Weights of a small transformer language model.
Size: 10 layers, width 256, 2 heads of 128, MLP 1024 tanh GELU, vocabulary 8192.
Architecture: RMSNorm before and after each block, learned and rotary positions, no biases in attention or MLP, tied embeddings, capped logits.
Each number is 128 + 24 x the weight over its row's rms, rounded and kept within 0 to 255. Layers, rows and columns count from 0. Numbers have three digits each. The size before them is the row's rms in percent of the matrix's.

# layer 5 MLP down (transposed), 1024x256, rms 0.104, rows 162-189, columns 0-255
092:123146155126116113086142124153124104108138151123126147101146107082093133087150109157115116185153143115134119118117116115113109087145131084101126101100134057085126135161109137095154112162152118137122096113138143089131148112069069156129116095164133143156111109118128133154112161121104104127131140073093107140135159178129113157139162168096115122168098154162149139109147126128122101138121102124128102120165113133192141082154167124149148112118153115096115128113158140115138102140078143192130181126123103170122131101092159156103138129078132147129130116154103159128122129092151130153113087119189108125143123138118132160093142094092137147133131080146111103154132154143145136118139157134120129128135128127143165136103120140145122126159161156109122146108137152154118101126106133
096:138151096190113083113135139153113132122108113100122140135107129122114132193113145156109099150096144111130069093135110152147136084155163134121109125098140158152112148126126119150135132115122117115165103109130126122160090091145146130167141165140114097105142133147135132146134134090144096087167171135153161109134141135137081180116123116111091119085116113131115144121099180117138131156147117117129157125135162140121108145117117152121162087130088115174135102116163121147148115134124116138126112113130141087156123112073122100149109106109141160125102063140130133164161147167148131145090111184145133088135149130079100150132143117150075143131113115140110147089118117097118123159086139133149115116106092131154133098147116083137158070163114172128130114122174140118098147138128139
098:150107118115157124112140120118082122109047119143138076151136135121147156107088147134141153121102134135101113128094133110116136144118111096146099167140131189143173137147121169122176169136105114108113104098155127122106140132154122102142168100113135161100122147117152150106106154147139132126139137117146130101174133121108166188162140132117116132128115158126132167156212148104122097162110114103121073144118086120118146115106137164119097135111106130120133145105169124178131133143135098118134104156162121165105155138135129124139171114095127102127149146103157131150152115146163128128108142134170138138141091125150114095160142149130144174080124121133142114109139129136137113115143075127080108138131118112120147114133109152117115113120065073101174115113139107173089130152141145
101:128123128128129139172113104145115116175158182140144182109130118140116154127152126102115100073147128084167115144117124099163124121109127119105114186135129129103081063120187152113104091116148141132137162116143120123131109128127156099124143189112155140151108137106187131113086110106134147103142141147129136134079118119159158104136104121132106113154087103180165118113107107169186114129134093089128144152070136094113116123116091107131147109136128159105153141155113146132106123103116156117132129139128089092125103145126102136151107097154122118125128110129149123094203100121137111175129115142141140139156069140126174177127138110148131105165145125127132168094112152117137138154114156134122157109137122118134102106142149115131114119177101143152130139115102150124120131130097112
106:138156104125149116170109157121103108152121151181106107119127136120094127094126121125112143089156102119126153114118109124121103159115174098107094115153116138131158095139146088133085118149142143100103120125122184149120124170149083103132107146163148173118068108136147122155109138144154094146071115146098121111139169131124088121102136113140139124106113121116153136102158127102144110127126102157121137153137151213151119163104161089104115136174092142118107123126121118158154123120158135137149138103132101139092157154112103159147148148131118134125116113154123107100146113097075063141151114117169113152123146083098110114175158118097106139157138120129134118136137129115158139154145129116145177129152119138114113149177180135087104135093117174158144124152127096095102109120119111
101:128101130172163101149141149117107128132136128133147137141179122132142129158113172116143143077114061181128136126121131143109128170141186166087131119130144132127154131148143151119192087161169142121108089087122121098106112094132108120139139109118144153115144147125141099161127111079148124118117109146131144148091105145127125112144116157155101124124106128119101139108100107147140072108120154103145112139096155148157156123109175136087138093107153117122100150115132127174158120134155105123135082122102133085192112112144168133151112094138171092122113107096111132117145104128168119161134121162082142120167107102147132110128108129112156110130120163121141140110152120172128149097132147145123144160125109153151148146122094154080176124080139102112120155135123142081148143154164147
106:112152142117153111153144127155102203153154168140143134137177140121137110148101119100095131116179125145133144123123146131157118143139093102073158113108116115078127091084150117152111127102151140165170140115099123154144120099148078139108109117154155119115103158127119129107148119136179115103119113149116137115119130116122134117096132113147116155120084135095111138093129133131145175150107119124146136131103125126135155168091148114087108177172131104113119157150100141089137135114133166097138129147109142137105129129129109149143142141096150137129093093124132109122121140152188122181144128133136161137114176131122119135160117101129149145141090120098125202151093120118121134145163143161119131066075176122134145109149090138096143143067069143126099125138132113121130167130136102
097:141146167136101155136127115118140145117181137076143141126110159122117164120101138139132128127139061117100125150111153143114147125131117143111109144127110140144146137160106103076139132076150108124140138090132180136092106123128190163148127093140147173144178089110132208146146079117132132129153143138101128125122130128146140116115114135143156134143130161143140161159122091128141146103116109113152121127176100169087098113173134171142110184143109098104124142129109145102129132104149155128097112149138143153124119133142098114128131143132138100152112117132185119145105110122097134116129175157108119137124144158104133130102117143106165113144140117161172091105119189149105117112089157127127169146114138135160178118135135097163098086103130102138132146102089126168117111139177131
096:133104131123110088160143100149104083146130160134149196148160148115171146122115080146156133120119121131129117114126117156138134095135122097159143129121092097132112121081080115119146184086095118156124130134115101120172076075111122121101137136123098079123092120101119102163133151163091136155146112116154158121146096121179126130152148125121178141111122138139114143155170120150120113128146139100183168077090127109106129154127173106136106156117117121110118081152060092146120101131136067129120181139162112136126141127151117154130156167131118165101144095112141168162119130114159136115145155124148115112148130107146092131111111128133112137166115117131098115086089115116156153100133105164084109117158104148116122130147135128117133147121099157141139122145114132125104117152131124
102:121121101129166118142146111129119136099122119104078157173138126141091084142100115137154140118096127113154131122148153136137159124124156102162111111082132122136125169136149090150122170101128109124166128122138134125171117147134165133110136107091158114044165138108143162128106123143135119140088130096119128095059134140152143169167124130089183087125135145114137133123157145152140157179087120136126145126109109164161088139135100147154142198133142136158128109134123155139136070150139106151136138123149107120103165145165069152121089161113097109111103154107130111141114152174129134133097115130115132171124151114136097110100133141118141103121157125155111164135147139162134137123150111130155110127086092143191127131099142126149150075138113140135094133136121134108128150137144097
094:131114095131126112120116104131161138180121130120179171170120088083118153104132138137120121146112093090121124129173163090164123186119104118177147161145145102147160119142129106100127151102158107108153126089105174095113120141143167075127143162152135087136164137115113140135108166100123130104091136142148140177091108131141091156118135125108101149140133181126131119144110148145137126100156126131104134192093128152152143115137106153103132125128135133133175120099134150154105117161158139080136138105110109094152137082134129134092164131104083109108134118114151088162122132117106133117164148145169133112172105108120122135113128164105150150117126128150155072118138117140133098143092150141119185104117125112147143114152119130146154092116119164093141093142131140093146083124136123
128:075114099136101154118065124103105113151116166128114117153112177097131119111116128115127143149139133157110130136103150112103089123138142132085101112145140125116121133141138143133124113142127129089136082120158132106138161101107119111147137119141175136151139095107165142145190107157166153110126105140168099134141183150116107104137114100188126103120174145101107133142094133143130088096101129149120114116157145139121153127119142145116150110126112110151132178119151149148129076148099130145126117140138119145133125126107122163088175165107044161130147135149137098183125065089120111100156168072131127133151083117129117139128111131138110120149160126085163096094130140141131130173150120105117104106101138149177152110149114136156101127107148121139113114131145106094111132151094107
100:128125141107122111104163150124130100126143112100141078132138135137129151134137126171143119126138084104089093111172157070124158062134156098094089119092177111171158150133110125139109185147153115143162089127076154132121164146123128123120133133094166134158115090157180131092147120103155091117107132157122140119155132128128134168123157134121161094179143111114126094125128134109158125137088115122120169116142145115116158127128131122111158120136123137128113120145169147126089136151172083150146110145106149113116137120079149148131139136161123118164119110089118161108162097150129141156107119122155130111148137139153144117162110085126157124107135153107119160103155129161135123123077108142099137101177109087139108155170134115126161120139153118113081138157123160146073146150132103
090:116085172167155133113148102155137118153085156114108157114133115100132163102161183101100151095118123112100140113125140112142095112146165144109145078152110131126128181116072114130121104111154145126083129112159111141100139110122135131171167129125170147115131111099129147123128102137086123145143146121151125156171122144098106135112122129119135136111138157138149163090089180108085106129151115095117139155111104182133116150141094125117140117140143128134142177125143152149146108109139161111201087114155131134113135099133148107144114138117148190161154099150123137078096146151095140112118140157113137110103135156131117127123158155142112167145128142134103169153080139120138160120131148118125111154098129142082130125099144117098118122134092157157162133132084096125162148089131072
090:115124140098126105123130102104103131158122101097111103118170115117128108105106164105123110085147122109142157143092139163130131165130129124133118116159150165117113121116107094150137108129108124100088116133117177126150076118144159132130105146115130130089158129137160116181126096153119119129139135153137139108177110098118115075127116120120153109131134174133126176181167107194144166142126137156089149150110135107120153123133133156115171107119137090156090147124167099110168128131125107102114122104085097117125145130108118132126154150120139080155178124112093130100122143130122123057098161095153105127135131120147131162114133092147146079116143131136140109134136149149188102095177146123118135119172136127102118115120103120111137127169135144180116135103099124102163137088193111
104:141131152103133132093165148113095168126114134213136161107127090145074112117149115106152106106097131126100139108150155134177095158145132162149101166124128151150148143158145157115123125152141125098101195080139134148168098108160145118151142136173128089148095120071121106107115145142106126151111141094139130147132127114104183129147090111152154155073158103144108141155122120094135110155096140173161143145130095139125109110095158146147099140088122128124116131121152164141074122181128123148129145133093064122129116141100127111134122151132138139151122146111105139119112139153123157137119138087112099087101122141144123092136133139124131107110096138141159134147135109144163133132093131126129105135141178108108129135108097158143161153113133153106133164089112143138126102101165097
116:130139133160129117116117137108116159089063144102115102127131124122083139105150090158155154142138130120135100138100163130140144104144149119105136126141131115118195102073104113128148150166106157121152122144138125142103113182141148099105085143127162121176143081128179125122107180169102130157147139152104111127111100117112103096108148132103122124115129164133122107104141150182144144139095114100116140099149097126107121128152143142137115123096124101094134145147127153132145135134100150147188150097138123126101105158146155144106145133099080125120139130183111111114149120137192129116081099136122119119085134081125108161128187169152176148128104120137131147150142155135118145144150135121115101143109118138140149128114151110096117164062129136103160156129168092166120128113146161
107:120152120150160155145155076143198150157128142162144138114139135135150123075141162149149157188105138140113092103135120117105152169115146115120124146138128141177111130103083117132108130097115134126149094116158148118072140154113109161121115101115116078170125118117083104110163131135072153149143106134144133130128159115153151128124201159104116106151143075149100146106140137118131121157147140120093127156104104142124130106159127157144142121105080100093112177155169150136154101168109123154118112146114154155121134148148130116100120149134094133119126121183110102146119129134116120087137104126158102103136112098126108148148130131147114150124091134125115134111125085120052098110140166140103119090105102100148126087156155149151128134142145158148114128098135128174151125115122110
112:147115110115133114111152112063144117179100128126140159138134140126162137111098171162137120140109065138103122140093140139114148147122151098166101134148154089083120118153116079112138122117090127142136107078122097093125099124152169130167139165122154135110136076122145124118164120114140153162099139139126172109085126137122145159114134172139123160112130107143147159153103155141171114156131114167180090111159120179103069124121151102134126149127158091182124135145125148130128092186082147122113097121120156106123160147161106134104109134113117115122140101119152106147124119117140143093123138081133153119159111167136122150116179136100070164142163149117084116141150146126150111126133110097107082138131140117128132124114172134150135143135132133115113132153115113107129105148087128
093:137107099129095080088099091147190171120156090120176140173147168111124118121107132124133112095106110144148064142132121130103084131148130127117143117097136137157143144130128171114129113211096119158130114130151107140141067131122125119127125109140132145166125111128114138121100144111137177160128124159103125154165140124141132101148182061135124128099173108141155149114158139130152134099116111103165125197119157095146164121127123135128112093083131126137098112106108140139116120108138107105145133151129119112145117091127139114107113089127133183116144117095121140162129123145177113109134119127138120166160137145141126101112100099109145105132187078151118115114176146087108133138143099127174134131131108171100123136148147139141107154145147147101111151119131133107130155126103098
113:113089136145104132102130140119124150131147060098163094165140139143155153116126166098120126169100099134123147152131141123165143137122132105145108177156095133127151160119056166133159144130125159157119115132121096144173103124088113136141169143122110128158159159134119110128153096133109143103165151132098148096158079104148120138103096136121121137156085106070133134159091146147124176153146107105109140143162142068144144152125094146147193139102147120113072184104157147118134124111132097130131082144133117120078138162125105112153124130129137132135130099113151182129112126128100161106149163113112095133118159141106089140158122137123146097081124098107117155156100164117111160136088125144147128120123172131146127144147093131149142135115135097118123136131159120103131148115134134
092:138148097115134136119122151106176118094106136177115125153133153110107149184132113127136085108117168088142093155098076143108104163122122159090114123123117100135089141082129138156100123115106141125138163121121112147094103123178131123165132134125127144120122093107096104128179120155200113099093122093136147124161137107113128185146112132119177145120147114139171100143166094127138128149111143109149103105155112066116145125108158104119118145138119156108154151132141155114110179155099130191092094134063146130108101134088113125170115105113142136114135168117122126132124121147151116130109105149125096136150120129111149126126122170129130144136118091085100179126153135142161143148107135125156087121104157121146151134146098124152103123093155119131113143132142102183118143129136101
099:106112114151135168161128150142147123118113137124083097117135091153129109130108121117163166159109118108089125144134119148100139109127135117153129100155094115119116117080076167083104149090104147128106123126123157134106096127078122133127109112111156127139131129113078087108161077108127152074116134153101127115132124134138160127125108133088138139138126128102128092143121122187165144099117151168108113113140138101092076112172099159125148130126129122152107109110113153078136117135189194147122145118128111096116134168133181141143129115092120138111127090131144110120135135118147076117151137100128086155091132092146120113101118096163134152112112074152118096132162114124073170113119154115109086156098150135134100122101106124094116125068101118136133117151111118149117118120160121
084:167136097133130130116134146160082146146167095099092089150150146123140153155131111105094078109132194111089137131109108148141116125152107097142102090143126128088109174135109115145083152088147061091120139132154134135176179127112121139129111145145115133112141133128134112115094134121121075084119151124122121058162152090149126129143115115134115099098126182126132154135098120107140086115112112123115122139146117129126130142114121111085096130191094135108121132140116165179127119131145109109101128097124141173112132146098108162112100125122127147134156145087129090106107107131151139141095141139109134108070174126125134150161100114153146140134102135149099129101121126149124130139076110156135114152129090123086103126128092118117068146132110133133130164115116068111130150139129126
094:123121123135133156158127124096107087079124099136144128121075101109099116110129121145150093111106122129182145096125091139159123162139111152140127156132110131117156150114177154139117104130152100147124123092144147122127140111108171139143137146160115107083141088113104121153189137125153154150167136103162120144100135157154134179116088084162112179112121110099139126134125138124129124145126113109150105091148114089132167177116142131118160127090114112123117159154134119145169118102122109146175138152080162115166109164139116160139107137139119104180145130136149168144107120090113174098132111180174111134138127107116102132135124157125121105123185124100135099143111106133106099093104119123155105128155130132150137130115096192145091100123152098119106164157140125127158123170095107
099:104143091103093172097118112138101153126141153098112128168124125128128132125109130164126131120141073107102132148115135137138130112135111119160144163156080132120111145147122141156126132097100117088140160100117140119125142143115144085160133088131142133118145186081163151135160170183127152120144085146112134124105112156161143173122121111134140091095099095111169109104106156121128134124095168108146132162110164100144159136117122086115098146134161091128114111122147104134123098105174150095135127113153147116102135129118104126114135158140110158134148144083100093099099157126167132165132070135123115106158138144088118093136109094168115146130124170108116162111128120091091117150137146091120056131107146121103144139129143163132104150146112102132135168098153144139112167103188119
106:138141165129082138110109135106086115119131151126139145104116119137163153126140140120141172165135162148089123183157102135134150147117154144094168116149121141110132174121138138112153147119142149105092162111166101104172125143203113126113111127110132150138089129106146097109090137127142108136108143104100116143175134119136162133136132106080128136157146115152154137105086107096117072116155095179116123111135112149140130118110140150144188165126124115101105180154144152168160136117089103132144117128096106092110152114139141089128127136110079143122098124098136131150106142113118145186153139113157119138122132115112104114148105108067124087101101088148093096087115094122114120122131156129130125111140089165138133133153125127058158085159113130127143091117121105154144131124126124
105:101205111137170149127166143133126107138166123105137160091110131165124155104092146100159132109148153111165168127134095115157128105117130134118151129126065130118130113139116149135084144085121157133103075142138107095088105128106150133132136125107142145134081126118134127184087154137113127131087084090127124203103109142127112123127137167136133122146124095152101136139107171084156132106119117123146123145127108147103120140082103152136138138143130076127149109155133128116115143107156146139142133164103117078170135099165133124147152111151141170140125118146115108144122117117131153121147142144136100095110071170103139107154158141149123152081108133095132145098170187133123131141114155131119105091079153125101107127145152106119119127161136140109160133161136134155113116115074152
# layer 5 MLP up, 1024x256, rms 0.117, rows 163-189, columns 0-255
104:155112140115107153157140170108149086118122140175109157126094127143145125143111131104131137121139149199136125127137109108137137144127126147080163111165123105106187102086139158091176160118211160128090078119133133102136153112127163140138132159121103150111114160113109131131128093130117140123127145105110104163166131121129134121098097122121113130165166120107087112137155127169141171101147121137154132114104151112157099150130152129154124113123111101119101135145164151148131083089098156121137157149127129129125170137129077164151069182122114159125148116096150164155097133128126141124141119125114137129154136150107112161102123118047175105119159130070104110113147148144144162129131154118122153143119126130113149164114158108138125129136149145117116116144142091086158120113119108
093:076095107117080076157140154104148104160123103119101155145087140170123150178193095084130142096136133124137147151104143154088101169120102152109138120140091104124119097133138106119110131131174171152147149139099147147120132120163111144131102121119130133158119122119116108147150102098124087157122095178134116102130145137098117150061127124148123119132162134146113135135124122146137130124097154152148127147121166101149143126122167121154175135130145135130161110134105098122145143141113144139116127136103124120161101135092156163092143181148156169134128113106127160087144123139097120177159132168119145148146139108104114130115115105103086122217099080103135099107137112108124157166097158132134106118093120125141129131152100140160156094099116104151127105116134155115137159115124147
102:158125122194150124113122143147113102140169111133125088141116164130133104146123111136158127104130140145131167099150124141115129147104116166172087119139160127116136115104148136131133113120110110080135138098174164136122112124148115116109074121148112145113119104081107121105138168151112141148143155082169110102152139103116116151142153124162126138129167160104086107139100167103109155099115124146141179138175159140085120138144145095139089129122158137110095076113117089125132100160137121072140080136130143163174144135135113133088075106117129158121096156161145093105094190119161129130138085098149157138118126106102137102132122143158148124110137162109105105168133137131097104122135075139109085100126125132097144147095105138136126136110125106128113112132182123122123139079112146
112:124158129127101154086117093144142122105115161151117119106108129127157122107112130128124126179139113110144108124160099117127124104154106161157123101115132133107100113111121133118148106125108135121145126144138120135112115097157148170077126136119122129118132104122142116073186121095136163146174116140185131161107149139095154102158124122115097149118188114130092171136113086111083137169143172160119132099118136095143131106139183134110117156138106145130134169143131143107111149114092124166100120164101160133133132191135184128111174115098125115143159136078136189152098113131126126163082134123138150155133178170147155117143130176176135130116148113157138125147123117158129120138129113121092101132077121105139155109118116146149138142113168115100086127105125133154170147161133166
101:113121092113115128165113139112110104138093106144114152125101155109148131129133098171130086158199150136108161105158095103153095096105129103123148148110129111143140138126126102133121117127155133128116151149130116143096087117093129162108112110110142123198163110140144118119110143120102082159099125131123171173137128115145132101113102115126136164152135132142180110115102096115163129117125132137120146113127099065140092112076066120148102146111155097112123135127126096133124135096131135129169142142137132124090122158102111098136146104132111140127158133165168195100125162128154096069136092127176150129117091143111115141107123140172066085139109160121148139115130120134124148176108136143165111070112150119085138151160148140123160124136091154116127142130100151140119148126129122
113:149129133115131134121178114119137093142144121091113127094152137118064132115127090115121102162093171123150133132134176162120134117115119114087128129119144138132153150131137117123169132120130107162113112175122093150139139131135156100145103105159096114158133106102141100195164159153088101114146127137148108091132112137150134092164162154127137128112177110176150117142111117193162126137095135152112164091156131127112113121148100126150116122119145162118103128105173072115194109094156103148159132116173133139135165089130139104111162141186109151107120188161096118162127127155133129098137125135138129138118158128115109138108155117131159101154132118143132142101154179123096106145122111129132125165126123102116140185141140110131107123158134117135143146150185134147091126106092130
102:168104130130089142098149126125125150127095125158076140129146098141125082107154127124120107153142180136128098139183105103176140140132090099113127140094147087106112127133160166133137120123116172182116129155135104100148120132163094104082125147073131108150106109124116121108134135118151145159136142139146135094144133140133085114131152095127115145063148091150131113115140129146124116131132134114099106121121151100162135116144120138153070099091100140161150089120156121166142103098125089171152128091083138096127131131147110150113133085104135142116113174115128129117109113083133156126112075105142161117120126126105103142156114161116111156168141096111163190175091137131167131160152112113149106162146144158157103142168124143101129127117107159151115134147145105115138123173128117
102:118126130113160155072082093120105165092128092120132101117140115077112125161119162113129087107124138140113131155146138118121138148100099119127097138132157157104165127171096149116117086156125182134084094101135133174124172162106129137156114115138155123134149132121138125140139146151158137067134092098111112131152139125149136101107162157134132149127145080062101164112116158130111150117123134132093063135141119143109144095130125116152137106115177122125112153127178132147128096087086121136097140127124145159113088146117149136132149094126121111125148115133102117129138109132098129116132085145131120163091132104157124146188124124143112150118147146137154105139115174142113157142147104121171091162096142131150124108132149133118164128122126070060089129090127110105109117098109099
098:114114129100114113105129101105086125124105149128161146083117155107106113154111143162152104164149091110132142122159148142141105117128137132100156121137112135102134107097098220107135135132131099118136127155150120106110160116125100097113084138121130164123125160116140103077142136143170143100114113156110130116112158147104125123109118104171091137126186084137110136135103098121079077085098142111121122153089133102139148108111115114146131091089101126123126101096166124110099181146117113102101118108105133176144126169107162134149127113128141133126127104101130184125132122098167119108098113110158152117133135133127130097127112114142082165134133156135087052082131113122100158126127107159137163101139132116107147145122114163101076177145163119102130108133149120144092105124117138
098:092123140125135152132139135125136138130106131125075130115107130130128160140119148110112158124163168165145129145105073138112078084130132157109096122163125161097117137098129118117121083117090092130089112142155117142147125091093111138108099100111115132120141162134181150152110091176155143136169100147116122086151089122132156120148076142096105147113164122127128110107153125097104131075137143124116141134152115128093135117170091101164157131124136108088099110148124139086137124169094117166146119142132118124143099180083123134117098116145165122092108137137116150115116141139156144132077133121122155125117151149135131124159110134119147142104132167099132150134130152115093170152185104101125113148137130099181102117130154147123137196137144155156103165095082100137102127122120180
096:087159121148170120107134121119113090094093140154138108116101138078148122110140113141128102167115104149121140093152134119088102151110126129132063148146145157122125136075133095103148106142145145123088149143139150157124126102156112149095119107142110099151096108112130154103140119158164098169135099096114096095126121121146103111183123072134154143133196140138122139134153136172133142158112145114099159141118132114121127133098138113106104163128071111167123132103120111122163152129125138127034155126135105145141109137165113141116151104133137109123123138104136154149166153131115167142144087156155117120154175102135111087179142122101104164122182097146153150179131113150143157154163109157122141131084094139098167124140143141127136140122145134134124136114133113119161130111143118
091:125067090138155133079115136136131128163128106149153137144183145145094166141142130104130179125113130122153155143110101144095129175122114113162147119177104076129099113117103154151152100096154152156098121141159115128129115104113131172060133147134127081123115136093138118162151111159114191134169131128153134163133090139108136107104145096153121128148103137146128129104125100076101151151133122129109119101107123144136145160147123162157141150189133154118115151132106113158140124135117145114107101127108130119087131124153113162101131166118097139120139129111090183151133144096071134112117167130126128090124124129119144121115137192143094131153117134112149140093109164086136152121136153102157147081135154146139121103125171156119107161134129078130139160111161136126166144140140130
103:176132107109107113113120154126113080163116147155139137146187122110155089125088127121157117140147119119150128124124153127142125101116134155103141142133161122117122087155160136136138139113126149137126143162131145190121141146128125127126141141129120112156103140064101118134133150133167154141082147166100135072122113143128155091184138124117113124132146103129097089172136114134132112112140152135180127134171156126138168111131134119148097132142147164128115170099125117093170167147134089154089119149184099123154095133138125160113120131142122086109120129127128113156163113132092136138106063118151126141139096111098138134125185153126135128120178143120146111142164177171160135163118086137186167099156154117140142135154159139156120155153149082132124105107140154127101117125087110
097:123153124109142141130145161124154114128162126144103139158079128150130156186134107157091111174146171111118116102148137139128131119101141121160095125113137126136187145122135144109119131128128112158147141154153160127135137135128107140133112113129147111165150167053108144099116183120138085141120094140141110156086125187169120146109140100145122165113123088136083107141094115091154105138111108117145096091095142183145114099134149122171124134108143124103176117153116119173079135115118137156122095142145130155142139126190135110160139098145138160120091109142190151129134141129154138142142084153145102105129139146101095139133143141131115153167166167082100141148127124133128160154096125132137110108135089133158110142133127131135121143088100104128128140150108171149099123164081147
108:153093121145117129136097112120151131163151133109123163086135111135123112119151128134143147100154115145127130117170136137144080169134146130128134132134083162156136159124177134170153131073161099119088104171122171139126085111144106119129127102112102092120104102182124129115122133112146165110129118128193135077158136101129146124115144147149124132116130118127151128104152117120114161138083077135121135117128145126093123148164110129135102145153181160074147098108109126135134131143126137111125126120133089119151117109073112130147109138171121144137146088116124139117111116139081129110109121100106082192138120164112109163094102093129139185129127147106162105144167114165122135142134153109159170153118141100124120143151152150086111103113210143126101130109133091156124121099127093
120:151113123124162136117082165144137111103121134099149140138103158078113130127146118131079107162110110114114146135106118115120095114104111121128126088145132122094137139137146106159119140136121140119074096098116102165101094149132158133127065084139142138124105100162115106155111132128154109069117119104115146136126120136126098135160087164121142146072121129130112115120075136173170165130108134121109151120105097151107146121173131149129149123148159121113128125135163102133122170153127165126157112151082146143157145137139119144126142109143131122138135106187127130120138129139166132136105115115130156157158133119142099127187162097122138104113118165098095104092141105143096111166142135158061100124083149104126067131151118159108135102077085125122126113097145098186125130129137179
107:118100130117161172123127110147095130141147107123139127128110135160120111114119137088133100154069132151168129126152165116115143126133110085112130127108099160127145088134181093174130184150117177114178169129138124173163131150129129104106161126108106148108134129143155131110096112105080143090119132108131108158135073166165122117097133102103129146100106087082162117100134103116127101141085068144126113132120169112098080147075128132118117117151108133075105152118114113144084133113139117123126152137149134143087137116115127154139128148099083112111127148138162138138112121124126092129147187103129120127117126108127125124074118152114151146111140110114129118138120151098175139102184162110152133076141121098121096140121122133144154122124116088129150098088112148121126167095117102
103:149119155089177145170115144138160109114102127158145104090087116126128157143138126149140135132117147123135124133143134120139132167159110112116142158134143132090157132162156106157101139115129156123146142090147139154073125131136107094091114124142110134133129131146136148149164125142135138132124103140081078141161115086153112079135120146129063136118164117122171131169135133180105115166147182158150151102161135085113116164089130109181158085110158094122150149170105153130126153115108101111149145129165097151096138110141151135116124142112096087111145063145091143131153114103133108144086165127171103158134151102145092144153101119172127101111137110132124088104122150165157128157100126104132093133135134087161118146152133118137129107154134145135134146138118096117148174128157111
094:122077152137172122150129135101115132104134148166145134110103125132181140098136117101154115095143113104171122165124104158103116131159122113119152096136122120131146095076133148127142142138131118152143132126162145161105181123093151130109162144120122101076098119086127150134133089168144104065147161128163155128153151147095135144131119121144117172133127146151090116070154130131112126142130130140119164121132101152143097140107137143120118119170144156142166118152097128102130110144155110126135116112158152147199140123075156143099104102097128111132091148113149123120150121143088079101129142152124119095137077119116111135148152137106130114180117148144088117165137129139129097118079138053095117121147126149138136116107139145130139165119155171118153103120115119175094109135178112
109:092173118125150074167097102122158126131131178152055168093117125122118110152134095176095100125165138113158122120140134146097111103156146162094143093128149134122124142123160114146078072129115120129153138122136169140125126130158147139113113105122157101100094136092110118159117173129134093156080097132144129168095155160116110116117153119156147118133150125166119129141161125100118079113120156113119124115122102170146103115113173108125084125145088140130187098146114116153112139106084154085112143145102150147160118127131137141146100110149127125146092151159111098123164117134133107185116094144126147158101108101097168139112142131140116161160171147164137105077152120145103118109147152094099149148130103135140095113100134149120136121128122148128141113133078117127126121141146129
102:156128159121160097144137188162160146116143166109136164154102125102166130125129169095101098232119167141119140090153087086138113105112083170136120144145131100180142131131116146112133152126150127145114147099131136124170134118100119117104116152109132128122114109106080156116131111137129164118115126142146136119132083137158168121117111117139075110141129125112127144085116146121108121152155141140143093125112145102125158094095132070147135108113091102140139083135136129133125112167117082117090138141164151114128099115158118183133120131110081162142085142097140158135132089081113122164120119111158125067125126115152183115140103096122107147136121098122104149102097118144101123119134107131152091143120171175123113114117117107123133156117132131101143129120157113142149131128137128
098:128125136102125091127177147110101107146159130120146116107130141098147151113112123171115097092112159109139130129116154154162127120116141147116150109120133140137123131139120110156131159141154120138138128112100155077117178149149152150092150151166139121159116116126147111132108207132146091145108105127143140129117117138147064105138156125159092144115110107152158064124157118151075137143162112102147128156130118146106133121139148147157158126070089116098160118125157118213158157128136070170134153130142101198128154123113097159116154123195126101151083183117106127137101115100108155155118115156130139126108140134130125180141153137123111103161146160112103120135138160115152096133116119125136126094174121130125117151140143107124147139123134099117137137119170095138127144109109134
100:136133109112097140139124136103133117135106098145148129119102117149115135148123118122174127114138086108140153137116154162142137104143149133138159122119125154168127105131134122083185121132125190157167141143135097126120099105119139132153115078123166147121126139126133131143179125129130169120136092110092105171074102137120122161144147094136130159116138131112128135115133131140091144143155149126115150154117118127108126123143144126178180108134172106147163131094149092097140158129110155141130142143141116097123120153126124151156113118080128073114101165147131159142154149104101117102140117130137080137138085141114119118125144121142133171159132105086136115107136150076127110102167122125102150089082221099130110090132114150115175098144121161072166073104123167115116127076135122
096:129114122163158106103071127141134163144155196088108086131166106158141133150149144124098142112131113125084140161143099131085147103112144091117125086136152139136118121146107113129121151136143149095146138146124115108079155130161116069145079135096141131172181132112156123124116104135097136148128147135119170132145110158131137105141113139116130123184139119131122121096106127095144138094144130148121141137141143184110143131135137108131109159112107120096138113138129137144087148134121169082117130147116156126117133120141141101123135143113099124128158130086086108116129144124133077113139160055101148087121136153162155118148143134162112136112096141103126158153112134134115140155142141161147142111122098089129090112150155049134160170127104095083147098139169146118092079116123155
098:113115149154175099107139141097124132139138134120101122102116168126095164124141102125134158079126133136162171147127112141123159129108128194157118105120118149156115129099117122084132145133117120126111097175126091156121124129162116174108103168126123122150113076124127138144148161091124127151157174083148108094163111117120126116137103125139119133118167136113103117180121121112139137130137118095097073144173110094137110168161126144118140125110113167105123157117114177125113171139114139136134141140126131132156150146181162153150117097137190126128117133122138123160117119130092154122137164134130185141086133112098117123165088145161128120142096140148149134181138181181133081130131120119140180173142148122145113116140140100139164100133145146151112109115098137161121109173090112
100:136116125098146120106099142119139144094135106127088164127119124125109146139120109096125109106106181102086080172126108176144119163126126076147167092162149142131146068128114098127135115133135117120144135154078110123096128157102169105142138084108138130172161177148165103122154094146142102094136137125097168109152142130113082149159096167116131146123100119113168067123097171136150105115090159137146134154109115113144124132132137115134097130117152096174129151148130118114103136162182142126126155118132114143104113111110109145160120117115091119071134112134100157149115176126155139104123110109125123102125130096128112155117155157143146165129152123119109136177117135097143140105112080129171169143126112144108129120095116160112136161146169162155109104131156142116137147077110129
093:150093128098085119126108127084158143108178153132122135138129130118114167163172163110122121115165149079135091135104091119141125114114113121112120145098157154090163161115110133113131124109082071078144135106138115145134129087135116142141138127171141121106102099100138094119126111138109113114162132108143094159128109172174158095093144138146154161174115101162127140106110139176109129145149171138130159080134110146051120131115164134153131160147140128132155087126142141141107126111155149176143113115129126109128117168126114128105118147144106074157133146133102158122135114123115080115156133136070165118131121101153138134083110153140109132130095091121138123106166119171083148081110123091101124147141123127150106127124119117094145144131135130122122154100155167112117087138144148